config = dict(
    n_head=3,
    head_dim=64,
    norm='rmsnorm',
    norm_eps=1e-05,
    qk_norm=True,
    init_std_qkv=0.0422,
    decay_fraction=0.907,
)
Each number is 128 + 24 x the weight over its row's rms, rounded and kept within 0 to 255. Layers, rows and columns count from 0. The size above them is the row's rms in percent of the matrix's.

# layer 2 MLP up, 768x192, rms 0.179, rows 480-515, columns 0-191
size [103 101  98  95  89  94 102 106  87  93  93 112  96 102  95 105 106 100 107  96  90 107 103  97 116 100  97  97 106  96 100  91 105  99 104  97]
[[111 103  85 115 122 117 134 130  86  96 115 133 112  99 108 138 125 130 160 105 122  67 130 149 148 144 139  92 130  74 102 147  90  83 156 119 116 117 190 108  92  98 119 151 146 127 120  79 114 114  91 116 116 128 158 152 107 149 146  86 125 127 108 100 103 136 143 141 147 119 129 137 123 124  94 147  94 140 143  88 128 125 130  93 143 122  88  76 102 175 141 121 128 112 123 167 191 126 117 139 139 131  98 116 145 116 129 106 126 139 125 140 117 124 135 134 101 108  88 143 161 127 136 130 143 133  77 135 104 128 149 140 121 143 144 136 121 114 102 137 148 128  76 122 136 114 153 145 162 169 197 168 118 142 146 107 178 137 136 151 115  88  88 100 109 121 130 128 146 157 151  93 108  94 156 134 133 143 162 141 125 142 136 129 135  96 176 144 170 129 117 147]
 [143 157 117 138  97 120 140 138 105 116  87 142 205 150 147 120 132 144 140 143 126 144 129 116 158 129  78 153 126 154 118 162 136  98 185 134 112 121 142  72 121 119  98 191 105 114 146 131 150 125 111 130 140 120 123 126 116  83 105 107 124 136 147 114 104 163 161 112 162 110 134 146 159  63 116 139 103 141 149  87 148  83 119 121 132  90 124  67 117 139 147 106 153 116 128 148 108 143 125  94 168 134 157 144 140 104 109  91 118 142 114 142 113 125 106 139 111 141 141 137 127 125 129 121 136 154 130 132  96 154 112 118 154 132 117 140 143 163 134  89 104 170 140  91 114 138 120 147 100 109 125 145 114 168 130 146 151 115 124 160 136  78 154  69 132 135 155 112 138 171 159 169 126 129 148 169 131 126 104 109 124  81 121 143 167 101  92 123 144 157 157 147]
 [157 160 160 130  82 138 157  93  99 139 133 134  95 143 165 163 120 118 117 140 133 145  95  87  74 145 139 143 149 164 111  96 135 111 176 146 151 144 171 148 114 185 134 139 107 157 148 142 136 171 143 140 131 145  97 123 120 117 121 160 134 128 175 102 160 112 143 177  93 102 138 147 133 159 159 110 161 141 128 155 135  81 165 122 115 112 128 150 109 145 165 115 112 146  70  86 105 130 161 122 140  96 177 128 137 113 149 148 148 102 131 124 132 129 153 125 109 139 140 138 132 107 134 143 126  91  91  93 128  85 109 142 109 123 145 145 119 117  98 157 134 117 154 133 157 150 156 119 129 108 106 169  95 103 162 131  89  91 130 128 114 152 109 136  94  95  89 141  86 150 154 131 135 128 152 118 165 115 148 119 126 120 122  96 137 143 101 117 104 111 148 168]
 [ 98 139 135 120 186 116 158 126  77 144 118 143 155 129 139 127 141 126 144 163  91 138  85 126 141 144 129  93 150 152 106 144  91 117 156 123 115 138 133 119 139 173 142 160  81 115 149 149 136 141 149 101 107 101 111 118 141 149 166 132 147 109 174 127 146 151 108 112 103 160 114 113 121 130 142 120 137  93 173 175 130 141 133 146  78 150  84  87 133 161 121  98 202 138 150 139 152 100 120 111 139 106 131 108 132 156 130 101  54 119 131 150 114 130 114 121 133 134 105 158 133 104  88  84 111 152 134  76 130 142 103  95 135 173 133 130 106 117 138 108 118 145 114 125 119  98 120  85 112 139  77 104 132 104 128  91 146 135 160 137 138 140 175 135 124 127 135 142 109 119 140  88 157 110 106 139 107 131 112 136 167 145 151 103 147 115 148 120 155 121 177 152]
 [ 96 168 161  91 129 162 104 143  88 122 106 146 126 117 173 129 117 159 144 121 156  92 159 122 104 143 104 145  90 107 104 129 159  77 140 136 134 160  96 148 119 103 127 106 111 120 118 141 143 150 205 138 107 174 170 152 154 131 121 134 161 128 134 124 127 138 115 127 106 129 126 127 158 147 120 103 162 133 127 114 112 121 146 107 165  86 107 130 113 112 131 127 124 149  80  85  96 103 101 116 124 152 105 124  99 191 101 117 139 139 122 123 169 129 130  80 102 111 135 160 124 111 143 144 149  82 126 120 147 107 125 137 143 125 146 113 122  97 116  95 108 126 121 156 129 170  83 172 120 128 114 155 116 121 152 121 145 153 134 139 153 118 163 123 147 192 103 128 143 106 115 133 152  96  86 117 144 173 121 154  89 131 162 118 138 152 147 167 162  99 108 119]
 [153 135 150 119 104 103 130  97 100 140 180 150 163 105 102  93  83 135  99 166 115 141 162 164 134 140 107 130 141 160 120 107 128 154 113 109  91 177 104 111 135 116 164 162 148  86 113 133 166 125  91 128 119 102 134 102 113 159 144 153 123 122 155 140 152 103 126 125 146  94 163 138  98 133  89 132 101 138 109 145 100 111  93  97 100 145 135 108 107 135 111 115  99 110 160 121 171  98 176 141 162 115  93 133 158 160  77 115 106 113 133 109 101 109 126 126 120 110 103 117 147 105 142 149 154  71 136 143 152 122 165 142 100 149  71 142 129 165 194 144 174 102 108 163 131 123 110 144 139 134 138 174 109 146 121 107 114  92 105 101 127 149 134 138 110 153  86 158 158 121 117 118 123 135 148 120 125 125 137 130 113 114 112 146 100 129 139 145  92 149 123 110]
 [118  92 110 119 160 117 128 129 144 112 104 167 139 167  90 129 112 125 113 105 132 144 156 111 144 161 174 112 101  87  87 170 112  94 123 102 145 131 137 136 108 117 103 113 133 178 113 132 105 123 146  91  98 103 127 105  98 157 122 139 102 171 125 103 145 164 116 144 146 186  69  88 148 100  81 141 132 117 136 125 136  99 193 135 111 126 177 158 130 120  99 105 129 133 112 173 131 104 114 118 131  97 144 130 143 113 159 150 119 128 131  94 118 121 130 149 134 107 143 144  90 161 116 165 154 132  90 126 118 111 140 150 139  80 127 160 160 121 143 163 108 121 149 110 187 145 146  99 133 100 162 100 139 109  83 150 125 136 121 108 176 110 136 148 130 130 113 117 140 142 157 133 128 113  80 115  91 100 127  95 109 147 144 132 134 124 161 133 110  97 108 137]
 [117 142 126 119 110 128 110 133 120  84 104  87 108 113 137 157 137 160 130 151 139 103 101  97 161 123 176 121 134 169 103 151  92 130 122  92  82  79 148 141 129 161 136  91 147 148 134 136  71 128 138 133 113 121 138 118 108 126 141 125 116 132 114 149 150 154 140  85 144 159 175  92  97 117  87 107 121 111  90 131 132 126 117 122 112  81 118 135 139 143 123 117 152 117  90 120 106 118 116 149 113 121 135  84  95 108 139 184 142 134 135 146 117 117 131 117 131 124  94 110 117 100 121 107 134 132  89 119 133 120 212 136 146 130 124 135 140 134 108 140 126 117 137 141 108 128  95 106 138 173 148 100 191 155 169 108 132  71 124  95 107 140 137 140 119 124 116 119 170  98 165 112 177  74 136  98 118 136 135 143 156  78  93 161 116 124 134 127 163 134 117 135]
 [ 93 123 116 110 137  90 138 134 126 167 125 125 101 132  99 145  93 111 127 117 136 139 160  81 155 139 135 148 136 110 127 136  98 110 172  97 174 118 102 134 118 147 141 129 118 174 124  94 166 190 156 149 114  97 147  82 120 138  92 100  92 157 129 122  87 125 154  61 126 123  94 152 131 146 127 123 155 113 149 104 132 141 110 134 118 151 122  92 125  95 157 161 131 125 103 142 112 136 127 143 126  95 125 114 144 147 123  82  59 148 109 137 161 144 139 132 153 165 121 102 148 169 101 139 143  89 106 153 128 110 123 113 183 138 144 135  97 152 149 112 141 162 136 109 123 103 113 133 140 117 117 138 163 108 156 121  86 151  99 135 143 101 163 118 114 183 120 165  99 121 129  82 140  93 135 131 150  99 121 115 135 125 126 154 130  99 132 182 134  96 124 113]
 [146 113 110  98 129  90  92 122 164 110 145 145 131 107 113 140 119 111 157 141 164 120 141 152 106 138 127 156 102 122 143 153 127 140 150 102 106 109 113 106 210 126 170 102  96 144 122 112  99 162 124 118 120 146 136 137  98 164 108 145 134 128  85 127 145 178 154 140 133 137 109 126 135 127 140 157 144  62 143 151 142  97 105  97 128 119 122  93 142 114 126  90 146 115 116 104 157 131  80 120 130 185  97 184 180 125 118 103 153 122  94 101 105  82 148 120 140 104 136 127 154 146 125 148 110 135 166 162 110 152 140 144 201 110 113 148 133 139 153 142 132 112 128 140 130 171 131 115 128 141 161 118 133 105 118 100 145 169 125 151 130 142 100 112 134  95 124 138 132 119 155 162  96 103 163 131 117 117 116 107 131  84 122 162 133 102 177 108 147 102 142 158]
 [131 128 116 139 112 109 124 162 132 112 113 103 154 128 164  97 146 113  93 134 127 142  99 120 147 120 176 143  94 137 120 109 149  98 124  91 112 146 137 150 123 175 168  95 141 152 108 117  92 141 138 130 127 165 166 160 100 119 169  73  76 121 118 104 108 132 106 133 122 140 152 112 126 121 157 121 147 139 117  84 159 138  76 124 137 139 102 131 138 174 146 150 107 106 158 167 100 124 159 171 103 131 137 118 109 104 138 189 123 167 139 121 121 106  91 150 132 144 164 114 120 158 117  97  73 153 163 113 113 178 119 121 130 141 149 139 124 143 113 112 145 162 151 172 139 118 127 148 145 113 128 132 107 141  70 114 150 108 134 103 116 122 165 150 140 126 160 108 151 164 128 127 159 102 132 159 114 113 167 151 157 150  86  90 115 127 109 112 121  86  90 128]
 [ 98 116 126 154 175 142 147 112 130 103 109 161 164 123 117 150 127  95 121 131 104 112 135 104 142 152 123 153 114 119 105 140 133 189 138 110 119 157 114  99 101 106 110 183 149 104 174  93 117 124 168 162 137 111 141 158 144 150 154 143  92 157  85 116 143 161 115 132  70 170 139 118 166 100 146 171 121 108 148  85 109 136 118 133  97 112 143 104 160 118  89 133 144 140 130 103 171 153 139 130 118 140 141 130 163 138 165 125 144 108 138 185 121 161 139 115 109 168  91 145 128 107 107 116 140 151 138 158 122 120 136 106 121 156 141 114  99 106 137  90  91 120 109 170  96 119 115 113 126 108 130 126 155 133 160 129 144 146 124  93 118 138 153 102 134 160 146 192 105 116 144 156  97 148 108 126 148 105 135 119 165 117  80 117  97 132 107  97  95 106 151 147]
 [128 126 149 162 130 116 149 110  97  82 116 132 154 129 155 114 163 116 130 150 151 113 105 121 141 107 117 147 132 126 122 118 140 141 146 113 152 150 111 113 126 146 139 152 147 124 107 125 117 165  90 133 122 158 148 188 157 134 162 115 161 115 157 131 141 128 142 113  85 117 104  98 159 143  87 140 127 133 141 106 140 126  83 138 141 163 119 130 103 127  92 127 120 147 107 159 118 114 116 139 187 101  93 104 133 139 155 124 106 125 101 111 149 104 120 111 180 164 124 158 113 125 144 142 147 101 133 125 150  86  63 162 131  81  89 130 165 130 181 100 149  99 167 154 108  70 127  71 103 169 129 162 128 120 150 101 154 146 147 134 120 175 109 145 167 167 146 147 150 118 126 175 143 132 112 105 117  97 130 135 119 101  98 110  98 101 162 119 115 148 135 124]
 [173 109 103 152 136 116 130 116  96  98 157 144  96  95 131 140  92 130 140 182 134 117 123 128 126  88  97 131 155 126 135 150 125  92  59  88 106  94 111 135 150 125 161 119 145 121 136  93 149 130 125 134 136  96 126 104 122 119 111 136 130 124 138 117 119 125 143 163 134 118 133 143 116 100 119 125 140  94 112 190 106 139 110  76 127  80 127 122 186 109 157 166  64 141 145 114 142 107 141 119 129  93 139 144 115 174  95 154 115  94 125 128 155 154 127 138 124 164 105 130 146 114 115 132 117 142 145 102 162 106 109 110 165 138 162 156 130 128  77 122 132 127 136 119  91 120 126  98 146 161 139 151 100  86 136 192 141 136 124 103 123 119 146 137 145 132 166 130 136 137 107 122  90  63 121 141 162 158 114 107 123  81 127 144  84 158 116 126 104 139 100 129]
 [113 136 102 176  92 144 133 140 146 124 141 153 104 170 125 122 146 113 153 164  95 124 124  91 156 117 141 105 182 125 105 149 107 152  85 158 114 138 110 154 117 153  89 142 140 120 123 128 136 147 126 132 116 114 123 121 126  97 124 115 155 136  99 151 124 131 130 134 153  87 108 140 132 157 150 152 110 125 107 128  69 115 115 119 132 100 100 126 152 144 112 102 141 179 125 111  63 113 144 118 159 109 160 142 127 123 141 148 112 129 125 100 103 128 158 129  91 109 102 111 132 100 167 116 184 133 146 119 149 134 175  91 142 139 122 118 121 157 120  78 124 128 164 124 208 121 164 145  94 145 139 114 119 150 134 159 100 158 177 145  94 113 127 143 141 172 111 171 137 108 155 121 114  85 124 124 158 137 152 146 132 158 139 132 160 147 158 119 164 187 135 142]
 [155 103  94 103 134  86 133 164 151 184 176 111 131 114 123 153  95 114 123 101 138 139 127 104 178 142 105  73 134 106 134 132 181 114  71 158 119 113 103 151 145 104 102  76 115 115 106 132 114 113 112 126 123 137 114 117 154 126 131 100  80  91 133 150  88 127 152 147 176 141 149 155 110 148 106 130  92 151 109 101 161 139 118 141  98 116 138 102 151 141 117 140 193  91 153 179 121 155 125 122 101 114  99 113 105 130 129  81 117 107 112 122 110 130 139 132 123 147 113 139 114 160 116 133 107 129 125  89 128 121 128 101 159 124 130 112 128  97 144  86 112  87 114 144 117  90 109 151 143 153 140 125 103 123 114 109 120 168 132  99 118 170 130 140 130 140 126 136 121 165 118 111  89 146 104 132 131 121 156 151 111 128 120 121 141 114 162  93 189 103 120  76]
 [127 142 136 104 189 145 112 171 144 123 115 139 122 146 136 125 127 140 116 173 160 122 120 141 122 161  98 130 114 103 170 136 109 143 121 109 159 146 119 111 112 134 121 103 109 112 154 109 116 144 148 153 106 106 134 107 127 126 112 146 142 147 149 148 141 108 153 139 164 114 114  78 116  99 107 167 132  77  80 159 106 143 122 105 105 122 130 150 131 121 154 127 104 104 138 150 117 117 128 161 152 149  57 124 173 119 105 145  99 118 124 112 156 114 172 150  94 104 157 172 137 143 127 173 167 142 137 142 123 106  94 110 157 136 120 115 131 148 145 105 163 125 194 127 165 141 110 120  90 112 115 131 124 122 165 119 157 111 139 147 126 180 113 131 136 102 137 147 128 144 169 179 121  79 158  88 157 150 119 170 139 150 131 149 133  98 183  85 138 136 154 138]
 [157 106 132 122 126 116 121 128 105 149 131 114 140 125 146  86 114 153 131 133 141 123 116  95 123 125  98 160 140 149 132 166 121 178 168 121 142 137 155 150 154 146 110 141 144 131 141 124 134 100 125 140 152  83 170  58 110 125 141 134 133 104 108 153  75 114 143 109 132  94 140 141 124 120 110 109 135 132 152 117 136 139 124 159 122  99 149 156 128 177 155  87  95 130 140 145 114 112 111 175 105  77 146 151  85 102 188 102 135 133 171 138 152  95 134 153 113 132 108 128 158 152 129 169 138  78 134 148  82  74  97 123 113 136 121 155 121 153 118 153 129 141 123 181 120 149 139 117 140 104 147 138 113 126 159 143 146 125 174 105 172  79 116 131 122 137 137 138 120 153 142 135 148  89  99 135 102 122 102  79 172 123  86 173 135 132 124  98 124 128 133 163]
 [ 97 110 105 127 131 116  80 124 134 175 121 113 104  66 154 165 143 126  97 138 128 163  93 126 139 112  83  80 146 109 134 128 162 102  99 179 150 112 124 167 105 164 139  99  63 126 133 143 114  95 116 147 155 116 115 128 153 124 121 156 146 130 108 141 124 120 149 135 161 137 155 138 111  92 104 142 132 148 141  97 147 109 142 131 128 117 131 130 111 164 142  98 130 108  90 170 118 135 133  81 141 128 134 116 120 119 137 129 112 143 120 124 114 123 134 113 100 131 129 112 139 119 161 122 129 134  71  92 134  97 134 119 149 154 136 137 126 151 135 141 108 121 164 101  41 143 103 142 107  97 156 100  72 155 149 139 145 132 146  84  94 144 171 141 131 134 140 164 112 119 109  82 103 103 162 119 165 179 121 100 154  91 137 114 142 148 137  96 141 127 120 131]
 [111 137 117 115 141 135 156 155 138 146 176 127 113 121 108 127 104 136 152 141 140 120 121 160  98  98 120 178 130 147 172 186 104  92 129  88 125 157 122 103 148 128 106 110  85 187 156 112  92 153 132 171 152 138 131 130  96 159 153 122 124 126 107 139  86  91 128 153 123 150 119 182 118  82 107 124 142 166 131 129  61 170 106 104 144 113  82 151 164 105 121  96 129 154 141 144 119 110 123 104 100 116 141 138 153  99 135  99 114 108 129 119  90 149 127 131 179 127 100 115 135 120  80 107 113 130 109 157 142 104 126 129 153 133 143 163 155 148 129 149 117 109 134 135 108 121 124 138 113 163 103 127 179 163 121 120  83 118 101 108 122 136 107 121  96 124 129 139  97 114 148 110  81 142 122 201 147 122 158 146 106 129 129 131 120 126 114  99 100 119 143 146]
 [147  86 119 152 117 190 143 128 119 145 115 139 109  99  85 132 118 114 115 170 183 167 183 133 129 102 163 118 112  91 121 140 109 123 140 124 128 148 119 129 136 116 126 151 100 108 164 157 146 144  81  98 151 101 159 110 133 141 124 119 121 102 103 160 112 146 119 144 151 124 131 161 115  98 120  95 102 110 113 186 136 152 119 105 148 126 117 108  96 160 111 144 108 153 150 107 145 108 121 109 134  84 106 107 158  64 109 133 139 117 136 122  89 118  95 123 118 130  80  82 121 156 115 138 157 114 189 163 134 149 114 128 111 114 153 183 155 120 150  95 145 110 164 117  91 129 158 137 104  94 142 113 105 132  91 110 136 153 151 131 103 159 145 102 158  92 128 151 182 137  96 121 106 102 114 146 134 120 139 123 109 107 109 153 114 144 144 127 160 128 139 148]
 [176 131 104 106 134 149 127 133 180 122 115 131 100 138 139  75 142 131 138 165 151 141 136 138 106 134 139 164 138  86 139 122  90 156 173 137  97 147 158 160 131 113 152 130 149 134  93 111 175 110 148 148 149 144  97 126  83 197  95 130 106 133 110 125 133 153 128 106  94  89 163 132 114 139 159  90 148 133 130 136 148 101 103 158  81 169 132 155 152  72 122 125 111 112 126 118 131 158 119 133 133 145 154 147 114  95 135 125 106 136 129 106 107 107 143 143 134 109 113 142 106 115  98 173 159  88 159 129 142 146 128 146 114 114 125 126 132  92 130  90 124 129  87 114 156 159 105 116 156 123 159 131 101 117 126 118 120 117 125 137 147 101  66 132 116 131 121 149 139 140 124 153 100 111 114 120 160 115 136 117 106 168 151 197 166  85 111  90 122 114 122 173]
 [ 67 139 168 125 149 135 143  97 126 177 158 106 138 140 109 125 112 167 129 144 108 130 120 137 105  79 119 181 139 161 117 158 108 150 130 114 138 155 111 121 148 114 122 114 135  89  66 120 157 127 162 120  95 124 170 124  91 152 134 126 118 128  82 170  71 100  91 119 112  98 142 127 124 118 132 151  89 119 161 130 113 146 103 129 158 111 153 153 155 104  93 162 136 150 107 129 108 125 130 167 123 185  91 156 146 126 146 115 106 113 130 104 127 127 131 126 141 103 173 126 173 104 145 122  95 156 134 174 143 127 125 141 133 111 136 114 162  70 126 116 124 107 102 131 108 171 157 141 166 132 120 108 128 144 136 135 103 116 110 132 143 155 121  98 110 142 140 123 169  92 113  89 127 142 172  93 117 127 116 136 127 136  74 106 120 114 127 163 107 115  97 110]
 [121 132 121 115 139 116 122 131 112  87 131 107 151 145 120 122 156 134 111 143 164 150 113 134 122 155 144 162 126 115 122 144 111 106  93 163 109 119 124 155 116  87 100 114 133 107  99 160 154  90  81 151 113 103 168 150 134 152 128 118  91 110 146 114 109 100 113 108 108 109 116 157 151  99 143 120 114 170 111 121 144 159 192 124 120 141 175 124 117 133 157 140 107 112 157  82 104  90 128 103 129 150 158 139 181 153 115  85 116 144 123 171 131 131 124 112 103 133 141 132 132  88  97 145 100  92 158 102 128 175 112 106 143 137 133  94 154 123 121 130 132 131 128 137 153 175 150 135 137 162 136 119  96 147 114 180 193 140  87 122 116 115 145 110  68 117 108 102 123 131 164 141 184 105 124 121 103 127 181 124 133 154 113 152 149 155 150 142 159 109 143 158]
 [130 135  93 128 101 151 103 118 120 154 149 123 138 117 110 130 121 179 130 165 104 137 100 112 131 139 161 150 121 140 143 155 164 146 150 115 118 124 110 109 165 120 127 131 122 127 129 115 159  93 113 125 152 133 194 124  83 130 105 109 177 119 128 116 154 128 139 124 133 113 115 189 128 148 129 123 145 141 157 141 166 133  76 104 135 130 128 125  99 147 134 156  79 125 135  91 143 126 136 147 132 161 141 100 127 123 170 174 147 156 138 100 100 170 146 110 166 124 103  91 158 119 116 114 168  97 125 146 153 144 137 154 118 134  54  74  84 160 106 107 176 121 127  96 140 138 133 153 107 186 148 167 155 123 137 138 125 142 159 141 157 134 140 146 148 118 137 119 138 166 146  92 154 163  99 147 131 147 167 173 146 132 143 114 126 166 109 146 116 143 148 121]
 [139 112 129 138 141 110 138 112 138 127 149 184 151  94 182 152 162 129 146 154 133 152 106 144 145 133 130 151 158 147 109 101 121 127 149 101 119 133 110 120 125 119 144 131 142  82 134 112 128 148 161 192 181 116  31 102 160 157 163 164 171 121 149 136 111 135 148 137 105 117 152 148 102 116 166 125 135 135 155 133  97 125 108 102 171 145 139 125 133 120 118  85 149 144 125 131 142 113 133 128 157 121  93 124 135 112 128 155 176 183 129 134 149 149 145 141 165 117 121 165 166 111 121 133 105 102 120 103 165 126 173 122 130  74 124 121 163 114 134 117 143 121 104 159 125 128 125 136 131  91 149 104 137 117 162 158 132 142 150  89 147 112 108 141 106 172  92 119  90  91 103 119 137 149 116 125 135 150 132 184 132 143 115 130 145 121  98 114 140 144  87 102]
 [190 158 108 137 130 121 134  71 120 124 140 110 134 148 122 137 136 142  94 111 138 120 127 125 175 130 148 135 139  99 124 170 150 106 142 127 121 161  68 125 154 150 135 111 124 135  88 141 147 168 119 145 121 100 160 121 127 146 192 116 176 141 153 109  98 131 180 129 159 145 132 116 117 109 116 119 131 146 148 119 132 174 125 122 122 101 108 138 144 121 153 143 164 147 170 100 148 121  78 104 128 143 142  87 168 133 153 129 142 150 120 144 149 151 131 125 129 142 113 105 141 155 117 127 115 142 128 139 172 153 181 105 147 111 109 106 152 143  96  74 134 165 109 131  81 188 146  95 139 161 138 134 109  80 113  76 159 146 156 141  94 115 107 114 157  95 141 130 129 141 170 111 104 126 139 103 127 119 166 105 137 107 138 115 122 122 159 109 137 108  90 142]
 [158  70  90 119 146  92 137 156 144 120 112  95 143 167 140 138 126 120 124 108 119  80 148  85 163 115 151 135  80 142 129 105  93 140 100 124 118 131 117 132 131 142  94 167  94 119 144  98 127 131 119 101 132 149 143 105 166 138 148 118 130 106 124  75 171  95 114 132 106  80 133 134  99 133 151 106 134 167  91  99 150 134 104 164 133 114  91  81 122 158 116 125 138 133 110 122 122 146 121 122 131 134 116 114 171  96 150 128 122 135  85 114 102  89 107 111 117 148 125 137 151 130  95 147 117  90  85 130 122 126  83 146 150 161 101 107 119 196 116 164 145 138 128 126 151 125  96 123 153 122 160 110 131 118  87 114 150 155 108 110 158 120 175 117 127 104 116 125 137  96 128  80 114 142 122 149 108 173 133  89  95 135 175 157 110 104 140 149 141 152 124 157]
 [ 76 131 118  98 129 109 112  71 161 172 116 144 145  90 118 136 119  86 102 135 119 115 136 100 130 125 165 123 119 108 114  79 131 153 127 163  98 149 149 137  94 155  89 143 116 134 151 139 110 163  99 128  95  94 124 139 170  91  99 143 146  99 115 144 119 111 160 155 126 119 143 122 150 105 127 105 162 140 136 121 109 162  76 147 144 177 112 143 127 132 132 142 135 154 146 145 136 137 131 116 148 131 133 124 156  90 152 134 113 105 128 177 150 132 142 100 162 155 121 133  87  69 149 162 123  63 160 102 122 127 116 112 135 117 100 151 193 135 148 144 119  99  99 125 113 164  99 127 135 126 130 113 120  97  97 143  90 105 128 105 147 139 151 138 115  79 109 111 122 156 133 124 125 131 112 141 151 187 107  99 145 137 126 140 159 123  80 106 135  92 133 153]
 [ 98 127 120 128  95 116 110  88 117 112 107  92 137 125  91 133 119 121 139 107 159 138 111 127 134 139 138 161 127 112 121  89 131 114  97 130 163 171 151 119 137 184 116 131  94 101 128 140 119 146 159  87 172 114  95 129 150 102  57 109  98 127 118 179 130 107 146 118 131 132 120 143 119 112 130 137  81 135 106 115 169 158  63 128  97 117  82  98 147 112 146 114 140 147 147 152 109 118 151 118 110 114 127 170 109 118 138 113 102 102 148  97 156 110  99 140 169 151 126 145 135 137 133 165 134 150 155 107 116 154 140 127 100  98 106 122 102 137  92 135 130 147 114 129 164 150 145 159 128 109 180  90 149 123  79 136 125 121 116  78 161 165 125 131 104 121 128  95 122 138 138 132 132 153 164 132  78 124 141  88 122 113 106  73 168 135  94 108 106 103 140 149]
 [114 109 128 148 165 132 127 117  91 141 151 130 138 109 122 157 162 108 119 122 144 156 153 131 116 104 137 154  80 128 130 109 149 107 103 124  82 120 114 136  98 119 133  88  98 171 110 132 141 105 103 122 164  67 156  92 172 122 119 115 169 103 113 104 106 125 106 129 129 173  98 137 115  91 120 166 151 139  87 164 144 173 126 113 144  89  60 121 129  75 115 122 143  89  94 177 152 171  97 125 103 152 117 108 111  89 125 170 118 113 136 109 126 157 123 120 121 159 175 123 128 126 135 149 127 142 119 115 111 150 123 172  87 184 142 135 116 145 124 152 109 133 146 123 142 131 115 116 149 158 116 140 147 130 134 127 146 121 113 139 142 132 133 127 139 164 130  82 134  73 112 115 140 175 103 163 124 125 141 151 127 135 129 144  96 145 155 144 142 122  96 179]
 [120 138 176 142 173 148 124 138 128 152 124 128  94  87  97 140 118 113 128 110 118 125 105 158 165 174  96 128 165 111 155 130 150 161 167 115 122 171  94 118 117 186 118 136 128  69 129 132 105  61 147 106 106  89 111 137 160 132  87 137 132 168 165 137  92 124 120 138 102 125 119 154 163 151 108 113 125 113 156 124 139 140 109 202 146 141 141 101 149  99  91  89 144 129 142 146 135  93 108 109 106 129 141  88 128  94 145 164 132 139 133 116 118 150 102 139 152 159 146 142 106  75  93 134 143 129 121 139 100 136 154 159 120 161 118 113 189 164 111 128  90 135 129 101 135 114 130 134 174 163 117 140  94 162 117 161 146 148 120 118 146 158 111 146 149 141 122 145 111 136 124 153  97 139 131 113 114 146 122 147 148 158 109 111 137 119 129 110  98 155 122 126]
 [117 140 134 126 129 156 126  94 125 130 100 150 128 171 165  94 175 161 127  66  86 109 153 116 141 121 132 121 165 125 160  99 103 124 147 171 147 107  45 103 167 112 154 158 116 128 116 174 120 109 111  90 145 112 145 118  94 140 149 153 170 157 127 120 158 164 144  98 123 111 163 145  98  87 170 125 144  80 106  85 124 113 133 146 174 130 139 134 127 127 132 152 139 147 150 166 157 135 141 139 161  75 136 119 146 109 145 130 114 136  94 126 104 169 127 183 151 136 134 158  61 154 118 128 137 106  95 147  89 125 137 130 160 160 113 108 110 118 127 141 146 124 141 136 123 155 127 117 124 128 130 128 141 166 139 153 122 127 120 152 168 114 150 110 120 109 131 106 148 133 121 131  94 136 149 116 103 118 152  96 148 122 128 115 115 180 146 132 112 117 130 105]
 [ 94 108 113 167 103 172 126 156  93 149 121 169 134  79 139 100 149 117 143 105 133 162 127 131 136 101 144 176 129 143 125 114 127 139 128 133 106 109 142 130  85 156 128 118 155 101 143 125 100 133 128 136 143 122 124 140 138 102 120 104 152  64 152 121 158  95 103 151 171 131 158 136 147 115 119  96 117 128 151  99  97 127 129 157 110  94 145 129 178 106 127 126 129 161 103 136 101 119 100  98 124  79 119 126  96 108 122 109  97 166 125 169 162  90  99 160 141 158 180 179 136 128 127 167 105 156 105 154 171 114 130 174 107 139 138 116 124 133 114 120 107 120 119 125 139 101 155 118 111 147 128 147 108 115 115 120 121 152 125 146  81 102 126 114 141  85 124  96 141 133 118 106 122 124  92 104 142 109  81 150 175 153  78 132 154 142 127  82 104 122 174 101]
 [146 137 150 100 121 165 129 136 173 126 164 109 111 137 119 132 141 114 122 143 133  88 105 137 128 146 126 125 116 130 141 102 148 142 139 159 113  97 130 116  98 178 123 109 149 147 129 181 164 101 137 110 127 138 110 104 152 161 143 154 123 138 142 130 108 112 120 143 112 129 122 113  69 144 158 167 134  96 122  87 126 132 166 146 104 106 134 118 110  86 104 123 110 142 135 120 109  80 131 123 194 129 136 126 147  89 125 138 111  91 111 165 145 107 116 101 123  75 145 123 165  85 112 139 110 121 133 165 102 102 131 105 116 132  61 115 199 135 134 105 153 109  89  98 133 108  88 119  86  98 122  98 108 129 127 105 116 124 108 124 108 115 118 118 140  96 151 118 206 151 155 130 128 159 101 113 151 112  97 132 132 130 145 127 130 158 152 124 122  71 167 137]
 [131 158 150 155 131 127 106 140 100  99 112 154 127 125 141 110 102 137 141 147 138 134 110 154 171 111 167 122 101 139  63 132 105 125 138 116 134 123  92 138 134 157  84 136 136 108  97 164 116 158 140 133 161 127 161 142 162 135  94 152 105 165 133 109 124 129 142 112 141 116 136 150 153 120 103 124 120 153 184 133 154 118 121 122  77 147 128 132 159 124  79 168 135  93 101 133 169  95 154  99 116 112 132 137 126 107 131 119 181 119 147 127 101 107 139 157 120 131 101 101 129 124 128 148 140 116 140 137  96 156 120 110 105 141 152 170 133 162 171 123  79 126 129 107  97 122 123 102 131 181  86 152 141 136 168 103 120 166  78 125  95 113 143  94 123 120 148 123  61 137 129 159 135 162 109 150 122 154 128  77 142 178 116 105 103 182 101 123 146 125 139 138]]